Part of a small language model's weights.
Architecture: LayerNorm before each block, untied embeddings.
Each number is 128 + 24 x the weight over its row's rms, rounded and kept within 0 to 255. Layers, rows and columns count from 0. Numbers have three digits each. The size before them is the row's rms in percent of the matrix's.

# layer 4 MLP up, 1024x512, rms 0.0821, rows 231-245, columns 192-255
095:127096113087142096138158144124159138122171129124124109121097137132105108116134161147148111123124075090082095135122130133076144127153132111129159135138127114174120152140129123131151094108086125
108:081061119134120127134129140068104134126129137108119105145059094141119135144164137092122076124145166138158160130136128134126148129102099135110118117144138156119128081126114132135141143136066113
112:136176117130123172109176116138160163100121110125141111135132138143099136139133103136156151184088091133113130121087171133140123140096108118139108167133179112112135120121119122137176131105085082
098:090131085121131132147147127144192116151134138132123189124121101127140137135140084106129159102126106109132147134112098111164128165096152160109120148132131093174114150145136178148154148160142136
095:084126139111111195134109073117109160107091144110081139088112080073108148142159119106162152113115077148098144164147111095099129137103124089169136125170150124125180082135094101150120076151146135
096:132141153121195160109158159102109128114120117133106109108141167111134141161112126133140069111136121150135105146115152112165116110161137103124129125124124124092127085083120140147144141213135192
096:122181103175118163114122097091119161129156129112101146100148071126105157093142100127128117163147112088149144111077097095171108117109113140107149123155078102132091129136131128113169110121154133
105:105119129113119141098147143161137122148158138128183116131099095134139118119134120144111098172138125121094125098121176129127149134080151154163103139182124137108108172142099128101148130117167119
108:144146108124133173127120142123173119141157124171163113140155126198140160105109104137119111140093091138095140116132096133146111082112102117109116139113138117103127126162101122130075170145075134
096:124108101169148125134138077144140133137161143069105073139107096145083123133163114133171127138135135075146110119129147135154118088098089131138134168133096071120122143134135112143164088127153128
096:131123110173089116160120098163122086105075131121123132168104156167174184132118155113115127135128141118121131161139122118131154095101144131139136140085146182111154132093097096130119126110131146
100:147141110132105102107071116128099129167139135131135109132118146146123140102133121146143114145108096161154103150103168144149144110132145124115137140158129075186123146143174142108176116119124160
102:135158149150087101130113155127113135164132154119117115114089116093127138111132144150134152165134129126141164143150103157143088113085092139123194136109132135119157168173122145129131079127140099
106:117119121156111130123121105123163102096138099081116121101155167138117110151147123120160108129089113147081167110133168120105146139154095140153105158132070127093150105115096127117107114119123105
095:128122104098116137090136098145158098144129119141124174169153153119121092127137143114102133166114136146176114134086130068131114088127149147169142104174150134120074118114141148125138139141124158
# layer 4 MLP down (transposed), 1024x512, rms 0.0751, rows 231-244, columns 192-255
094:103130131134123090098139101138115146167102164154090111078141117113102128120130143117096159107145163150091162118133092189148119139144122132160099118145153127104115084172103182163095149122104144
091:141148089104107125120105143170150164089140107130130146122174143124125130134143160159159144128125070129108114120104163151139119152133173087149143159110119130164126148145151112125140138144154149
098:086138165178128094111123121119115190083178119160086147118128156135148103135144135147187132152123097141139100108115103127154151148101103133082092144124158129096119137110139134140178128136105111
099:096164140127153079153131160107102163111147094140139116125132128116124119150146134110115110113093163153126128142083155101142100172096153102188107149111125123187111109111139112154111129092129088
094:106126098154127140088114102150121114143088117141124144133140143097138142127114124128136138115167092119134143134131121124109106106147118122171134100132075103164117096147090115131117165098077116
097:135108150149170180132156124129117105134163120112146142112104137123124145092120102130160127116113128169105143125100099136125110171134146108076165108126125131149145146137083141115151110162117141
098:094125139138155121089115130156142126107147152132167130146161164156100100125159101153145094107127107154126114061149109082100111106106106140119146111125148129124121160163106092139169138139125103
092:164071126115102132072153157105123135135134130147182126167127105136116099105112115164113109110127113079126134131125156139152130118139115143137137163183143099136166145136172121121124130111105157
098:123120097121126089108108139125144133097158140142167107156139112111108141106124093111096150122118084184113101118153123138152145143169119125119055094096086112128153137106098134116121157096103173
102:126160140126106103130134136126140126151099109088125121111102161118141102157084118151110158092096088153132107104112118122083114103161125150117135140128136108145132173095188110129206143096148147
098:149124105141122134116135130141119089117150133120085088165089124110122140129118135111097146098147092119112136128133158127140134102145158120162144132099127111120083110130130105142143108184136148
100:123119105168103126074076156156115131109116100111122157144136162145131099105121139141097145140195152063100127148130133149157144157103149088145138174129084133160119134118167147121149158131109174
103:102127121141165179107104169147178117142118085114127141166107117099084139140165128168165177121158125107099167113152083111140122063149139107136156160095118146112141133096127111115121076117164142
103:130120128141105148101117144157137132138126127082098137122129162090128161099155094106171150140112140114152116109155188129110134142165118152141137153133136161140177136130123167142072130157143095
# layer 4 MLP gate, 1024x512, rms 0.0799, rows 232-245, columns 192-255
123:103116155167136108136114117093075163125113134122118118156133115109164107108104102087102102129144150118116139114149110114135155104144083162147127118146175147113164134091104134163173118097109100
109:178146141119111152102135150116131109144096108098124120098113143141127165128109137089139148142130098117163094134093130116105122086150114156162183123149120144148135111131086107120125120135161137
102:070067115133151137166134132118145103189111128135101111099101114114143113118114105119126141153147151115118128103158109157137115132109188162163127134129146103174136096145129120140151138153110130
095:115133116112171109148129180126141129142126123124077143114137104155146166144087119141116176134134143149118091130147160101106142150111078124123156154123137118159110151164119136140148132093116092
095:086150093128146123124154143102126154113130157157152101123191142187108130118163122108132092127140149136100160129130054108149116130104123147091155137136085117100134118141144119153144105112096144
110:121146109136141103069108157125095123098120159112136138113122143115156137098139133164086148136103138133106110099133117120116084107104116167118143151140094110118145158114129153157119103157142157
103:119163113128130163077143140137102114129117140165160109139132104131128124119153102147101130103095135112073154128121142122173150143116093092155105143151155118142146153189112127112119114152075134
107:125088117148135102085146152109137098139069162178158180168187109109075151142131156142165098150116118151145154140104162125111124159136168138119144147116098136144109147131136159123137117145104117
099:124120113140153164122117155141087152160146153081094112127150133154116146151146079134126129096136124110126119071166141115141104146152114119107090092127130069131074122166097151109123086104101155
099:150102136155139121106119168120146122162119192144123114073147161116139143170128139127138162075096148107079104129111134116153117100170139089113134146117151137115123119103124163136092118106126118
098:120096108139196123157117115100123149117147084165126156101108116100114103099160107135151112133123119126086183146120090100143125127180117100120122121127134125111160127141170134102130102153167145
103:082131121103128127139117155114109139185086135073099091105113096126115136149107123143142153151095128148135181112164130182079162136096109127113134111130110104145162170152130107146128126162123117
104:115150178091136139136118157152103140140111177115093080139095142119167089126101138148099098117145205100140110155127096142161127108134143145125101121074128099104088165131134129122140152132103153
098:099094173129160136123148126140138124148133138079122119125148114143101127112141132127093108135116161159142123125110122148110120106149125136136163110139042132140158114161120125118108128099118134